config = dict(
    activation='swiglu',
    norm_place='pre',
    attn_scale=0.125,
    bias='none',
    parallel_block=False,
    init_std_qkv=0.0438,
    lr_head=0.00782,
    grad_clip=1.0,
    warmup_steps=200,
    final_lr_fraction=0.0,
    seq_len=384,
)
Each number is 128 + 24 x the weight over its row's rms, rounded and kept within 0 to 255. Layers, rows and columns count from 0. Numbers have three digits each. The size before them is the row's rms in percent of the matrix's.

# gate: layer 2 MLP gate, 320x128, rms 0.0625, rows 26-42, columns 0-127
# up: layer 2 MLP up, 320x128, rms 0.063, rows 26-41, columns 0-127
# down: layer 2 MLP down (transposed), 320x128, rms 0.0627, rows 26-41, columns 0-127
gate26 072:153103141121168109108129129128131181117146111130097076075124159137122159164134094135153129153140088127151152140119158105127095113116154108139106126115150112078163109119106185145141128135164089133145128097135137133126115161135135112128180123080103147137117146082137183162159163141120096113098124125122107138088156133096148102153132119109167125119083108121129143168118110131134121157121
up26 076:125138125151091164153091136162112091140141141140139155116119105134136119092164161144132144112128149118068107125172137104135109100128126106100131177117092093147101135125166094121135115122102149138099154129104116146152152082110124136121115137161143125135145075167123086060074110146151180167158149129156154118162098131114118141155115140160129136176109138133144123118143132133129116136134
down26 074:141136172156114147188117136150090108119134127116138164080125159131086112135179155127102152119101120104096153107140109121142117110132146098138108159099137104152166152133126159134158093061139128138123123103099097154100130115112121154105154129136129179137142110154162146111111148185119171109107165110140113120138125100108148112165130108136121126161074133111162150122146144102142112152111
gate27 084:091142117083129094161137096152108140113156143123102139137140110127152134084184146115137085133191104157145125089172136170155144177166089182170131098169134158100139121116122138154115138142148127118120138131119111102165158110096100123094148115126136170148136100136114161095146115124111117149139112147149136103112128106129110123105116133126111101147117143134132142140110115137070105136089
up27 086:169167133166130173137111157137200149118144165144136127078085163127186108155123136149113114135113128136110160133134129103116165116107130089138097140155139141102132107123097151163105119090152137139105110163149092109141171109150120131116126117139142137137123150107149108150097128086111138093090089123089104142130103151110122134130095098146141149118102133131114140141082100104108135178119
down27 091:183127107122118113101139122131130145121143127122146128135099135154111143132135060112145138136112149073129114169108146111106095129115131134128119142083093088096107165166107138108129124148094112124148123151112173163152112135144092146171113153086116179146145143126119133104121088151180146108107138115081121133153125169142122141150134109134071124126158136144151112127140154167158170142166
gate28 107:145121147155097112141074166165069168150141088154101112135144135138122127073170094137150159105083125114145120122156160138095106119118134140128179109115089129090136138103130113120098102114137148105159112120070157127156117118126134123144137159107131118157122124142148138102136152164137135146126168073127120120103138110121122115110101133173149130154126123125148138120152082142173141081144
up28 114:116153149121135113106167090094170123111150126110131134141125116139130160103112137143116111132145166177132139182143089098126099157133133127112093145128096125205151133141137145116136161150096119172126111140163145156097123143140137119086160092143139158091153091110133060133100080145139152145169133170110131134124119136145153101150132115098140143118101164147110147134114132125114100126098
down28 112:151120146131158139100161101081159126128155142111141138127118145164165170128106121117164130151176143129133154131141122117117118172141154137108119113116123097181122112113156169115137136129090100161116123149153137160122090144141110135063164134143124156090151110100131070107113092109140115155172087146150145143086138101156164139147114124121100134160125158158147155119118168120126102151112
gate29 096:123108146142107090138131125147138131144123159129178096127140118134118126135137150106170147107086105127084143128162119144141135104122136114135120155170122126104137103123142126126139096094180159101119091136131071125155155121034105151112127117110136120154103149166098100110090174152152153108155093119129178129142118127149144172116097105078154134148137124157136123137133122134154129160140
up29 102:085167130085096143182159102131138136129116156161130134167091120118160109122133137144130086099165135125101137141129103114146127163163125131136136166161094141138113130129121078142126113162134147117106146147135148114141177076131094113128167144121133175116157109124137125131100075143133136139101096118140149122134132128105149125099142131094122117186104133147141094118120135074082119116074
down29 099:141138127156088163148133120140136100116095116105171169175065102117153117146126152150131093096107095149127137131114102115151160122178119159143115125122099152151080094090125091099172115161099138087097097099120119136092144091131116092123129156135134126125159110115103116130147106104084126141103095145103131154110137128095154139128135123108085133121170111116126149112119158139104153154113
gate30 100:139155150144095143127139109102152087087123137112150098134152151121135133106109121150109125156126141153168128182089131138158074156126138158149139105131105159114109127146127135155122138136156127117144125112146115112131090139120117090130159164156134128136157159108159177148123146132082099148178179171144147120123145148147132143098129154070112133086147097093146108175102138171115119109106
up30 101:089130094146062156096097106134119158156124090077089127106091136091108111147104126106121132138105074084131117110169129163084171139127170135129156130139135104119119132142156107133131145139132149081150146125112158134154128160124167155116101123101141127128125100100102109116147125125091134116124125097130102147125157135108140150107113158142146146142106160173130153090145150072141134121158
down30 102:145151109132097161149109144104157163137101141074126125100173097134135131143149113150095170143174139104168132108072114180094081148116151113121110171130124141161117138178113141121133119160109156126155127113156138115142121118135126088118095157125138178128130136134108127136137117132124134130133132169111112152146124113102131175141113167127185129107114170119162142134089138125129068131127
gate31 105:080157101086084105111174098153128091100106145124122158128148102130146096112131127116097139112126143155143145162167123140151136152130127136138153145198113143100133114109089140110095103124084126124146152147151133129130104126093136125139161145121115140146099117121167122107120133130167148120143122092127087160125112177088120187120116131137158134158168107092162117081157137120095130153121
up31 101:065145087112097117103177123178135129131128146121116120107137090116142121114117150091096146132120146156139161188104152123129111138117151116114119138159114123124110099151113134110117094123107116126113162113166150152154113105117153148163149116153133126125103165147175108135148140130164137103151129063121133170119141147068087149142112146113144168114137108100129138066142139116088126123142
down31 100:091130104099116111087110113120137126138144129110128135095122109116125113087159125145135177098133152132133168144106132125134104138147136094146179124159148118075120112120130148111099135099163168096128088137107145147144093167125147143126199127123088151143131158133166153128121124144153135111134098092139135134139139171080091192082116126169152112162142144115135133116146141107117123138088
gate32 102:112103110111113148106132137143103152158136139125106146141132117125118086079130128162151146160140146111136109113119173130102111137115127147133112141102146149139174138173183126166111139072098144126140086107115143126143105146143117104140147124106127119114148098120128082101126139089117115166157145084140125160141141105159155054158116112170156135152154083163130168105135087106138113101143
up32 106:149138131119138092140109136090113085113120108126152132135158125125093171135113103110136103093113099117117124149140076141103130092151116108149157114121141113119089123114102140101121097166169117113119163149164120121123151106133127180132155097153127128154104125078146184135090111171113166111088121134104124094111121140077086156099144151100101155124126132108097110138133190133133110139145
down32 102:117110135147145135148150129093126113106115123133162125097132118095072154114148165130157136088094085129167127137159119121087108066130141127134140101120134145113121137121114142132128120164124150120124127150151142117136170101138136164148119082162108162162098157123145152100079121143128157098054121141138154136137159121098106106108149142098126147111116125091094082121154189119135132113157
gate33 115:117109113119135159079138133118106120141116136113065116118151147130120123129124114123124146148098138088122105121140109097102142147114096132169159125100193121133124103136180150152159145115134132119189088154094145169138140148137185123170101130107101161175145110140122101093159146151126122104141111133108105168118130134150104118176116129115134139117142180099128144115161114161146132093107
up33 114:139146160131130114090108087155156153120069130069116148133102132130111147119141109113143109139149102149128120123111101120138152131146128127099107153147112125150122149166149163174092112124124138129112096113141145123138131122144124113103147105137138111107154140130149107187119141097091117133154112111102179141110140145105123111103103146102065086124117188119134148115113091125193167138079
down33 106:151193144142103095175132086109159118103124086166155155089107103120135134165117093098119134127105109171125097147162135131133143128130130137072083113145087119172106142130128112116120089125119156099124134164119158096147191117131096138122102151126146091114155137142158149162109137136130149142135158126100165106103138127119153136100121154093114101142116130134131143125116074121113133147142
gate34 094:147124146116111107126116092130093110136133068141133102097158116112115139147118133115110172133109116136138106201147185122106145147107101102119120119133133119118130125148152129104111138140143178120117150156098170119142160133118089131168139136120067133163177126141152098098120099174112143142162140118107119152156136121101096075157146126147132137123112060115137165112140113128094120113140
up34 090:152108117133124101141126093150100092133149101167154148086155105126141137138109147148127127115133149153143118164143201136133106145133118102129133090115139118125150124153114135112119149128141136112135149120107137138132151107091086126182144107135078129152181116154138119094116103155175126150159144083074127168091132101119121119162133142154124148124099051111154148103149119154105100129137
down34 101:136141134091143098124128106128089097112138106119153149096167111133101128129108144149132103139144135151147104186143154133113142123137116116130150096147188106073131111083114131120129115125138167158158146117107149119151134118106111137171165125128114123134155124130146120089107038113125122134141122090050143141194135132116106082129146136121125134136112122141157144173140118140129145136153
gate35 086:135119137079095159133125144104158152077131120084147136129113086128131106128170089125146149126117106138125116114119130147125154176112179107113125101136159120142152117137087117133116131119120143126151125120121129121168094142108155081156094129080137146117135159125149139173135138095083157131123111109120107163134132171136121119115108154180120101155174136172121164097102155087119182134113
up35 085:110172189161137100101080156175159119167107146147109122156134140126148149077157097100124122103119126127111165112141088087168126128161145100148129133129107133070118147135146138111178113129086110122105106139120141138131129091148124149096137170163121126122120108133101106112133110109176136097131118159151135098126120134109107156116152147079133121169129122110136107129163090152140125099113
down35 089:108089123098124140118134119134110168149155145119105098090115128107176135173117143128150100159089113161071156168108115091181101081132110120143119127074123175103160137147155138140123137142108131149159130158149144130151149162146132128107110161144155156132140071140113155101078103151148151165134152142145127120141142172134138125111123128136120163111175125136105121146107144121143122137154
gate36 092:106113106103145117112132127182143163136193129125098101150133104086148157179111142123143130119100099118117122121162144137117142120100120094197160122120120083109143147142093120101143128143112098131182166167136086129134152139114133163189113123136147137134123089098153145116134093143121162149083115099120145120093139132147124157139133143173132118165157121131124128103152121148120135166131
up36 090:132147154177139159166129140125136088074115143133132136120119131116154118146178113114137108135166175144098151090113101125151140119175161156098089121082082147147093133098098126130148112080175141137105098101109108156147125125155116114162149112169149113117186099116128150151135130129143101139127166113132107131146144135120112120125129146109167136126087139109107126175088106110116109130134
down36 092:132137135132093162141131133123134119096122109141133173124100092135142094140134132074126133158167154170110131132127108129161148136177149127097128121117130171177137127152144149164109136093139127161110160112133135161149169136129116106123131146120124157129153081117100102129149169128141121112123177138128145161120135144096120110151142145096198178094152173101102129124106153136115108067125
gate37 122:083143087146134138127098115155090174173148126112126094110135141111090163114084151069084157142093156121135145134173104160104152166099138147156109133129117130121158138116177126166057124146128106119147165127126139094158148117113134136122144127123143130128165107159164099102124132146156117122142097125140142136122147108136101147131129125183164129105108148139144128089102110120111130154121
up37 124:108159103133135111140113150165148143122154106144118153139121132101126115182093158146130096104131145152123121159169084155132131115115134145089095160126141089140128202160124077125118171167112120129130099139128150143151145103143146181116125107137122141127125097151137108138161104136140126152138098151126138164130113124186137123128121107155136118129122168167117079152108110096092109148075
down37 121:136140109124148110155120117166146107134160117149126159123095161132144158138151157179188096163153142159124086156141101129119141070137104153123104124131123144097092155166124066080153131160123138118132102151121139137161123142149155120126135166118115135114096136128109110138142106128147139159149121131126125133138129091158204141127080095154114107122165134157146114104132135110087147151131
gate38 092:113085141104164101181135103122142124136135156094128131076146119114096124151110118113101143151110145121157123137136165152099067117101129109174135091119106155124146152118110156151138150142115080134153128102095072133083123145112132130160151112110125135115154141119137114148131135104188106108148156115135094146123130125178139123139119157089085123106130131102164136161117184160126122147149
up38 095:134148132142102148080100168113110147110117099147118113162135131120148131118153133142097118116153125110144114113130101092139153098151131136079121166183129080153086092120118140125148173110143161098069150147143162152135111128117110153121124134160129133165147083128124141138088122107141132108133114136136116129156165118089122165122186124120133156109072077142113146113142097081115144125141
down38 099:177150094164134116084129134123116117103136115168094143111161130123115128127145152181110130140165154173124085162107099142107157064113114098101099140126144099173113125169113120104118158107128147128137136120137175146124130134132110136108132116125138128096141132117120138164126112092071149100146185153079122104153131102143119130113163132130127095111109124116166170118141118111155169143120
gate39 103:128091097123149170116139132167091112128154087115140125111184104149130136101121113117085131150133139154153154130115155100112131140136154145072161098151111122149137109118130112161095132128149119130161075125126144094127082098138115117160115155091125110132124126103103156140164170138099111131110109104149097095141122172088098190079108120139118141125116109133127134122150174126156116097113
up39 103:143137150153119080157119124114155160084098147147119148123101160123147115149148131159176119082132097096096116122165130136135114101134119118169152144104125140118106158147132146090173134099129159133092162145121093161141158143123147129117161123162103153122146134152152100138115085141163145135147130136114132125122152071193154074174121137104141112121105116105130147139107099133105107169119
down39 104:070123151145106127087149133124141116141143126156111137109152091157117145118062083124131116155101152133146113095116100142092115123133128130091133133142119158157122095151124149109133099155164166109151126127133168095163112116114121118148139162141113079158115166120140140135132086124139124163139113127142092141093182066132110146087125099144126102083131132149114112088116110174131121163127
gate40 122:112136114121116118115157102146164092135142111106137109123152104139170157077169129117102104126086124098132168125129134102150117103070122171115109148127105151119090152142148101156177121131123121110110109137094130152154101098159132108101157122157125124126112128137068121149133146153148100150172142145144141146138111145128155147120084118105152088141171141137157126148077151136086106078118
up40 108:108139084086141128116142112146135123133146111098136126170124098154155115079121115127103149152110134083150132144137137142155109131092138192126134141115080164130117113136138106146134140123138127112164119137163144131107117109131101132124131118112125141154111108153071106131119090154151130149171091128174187113103145144096137126127085124119117093123167179124153140086108172122091121094085
down40 108:137136116099136141154104133130105156116155126168135131118089110105131148142094107120141145115133140151142112116137125133134122107171104121134149135143097104209154087097141123121121107115116121120183161102126166088112162189110115099137124162110135132147121061138170172107120105095101165150145102165139159161087153129138122119134117145134123138110173158137110147174131150129144131113123
gate41 095:167085141104112092115110100129100112096100163089151170111126079170151109079133084137167130138176120123129113111104121141145141132140092163131084102128097162099136139141117121107090162124117182140135135139127134104180101094113110117150130112083120082156137084100137171103131140136098123125137137125137110100154109137133123148112118101129128145151107133138147111134141149138141174155138
up41 093:104173096150134182127165153138126119153147084151084118147138168096109145171102152112086138111091146147111129148140150119103124129125147086131156134129177095155137129136144137127143085132153055074120112114131108158101137158148126141110100161138117172110117177143103082112126133145155139147126103116122143157097128128118119096118142148112119116105150122108093126133135118130137080109120
down41 104:124158104113116151131148122120138159172131149191156097083127144075097105140108139110097095133111098152111142111154165103144156147127131128139161141141132128148117108128157093100097107110090153151142107135161123162144130120148106143092169144133136168121129134140116092114085094105118155068137105150150136129106136155126146131168143082074128138146142097143119149135118095159146131090138
gate42 096:114116158115095158098090097130162138163108125094145086136124104158128145078174132160143111130110057122141121100104146126139139190083091149124150172109142118136099125115115149142085134086097156132121096134105141102194114163151142106134147141119141099096168144104111130124125130110085098111129120149114133145114133133123141127120140147135091125131116098144133119096122120129120151087101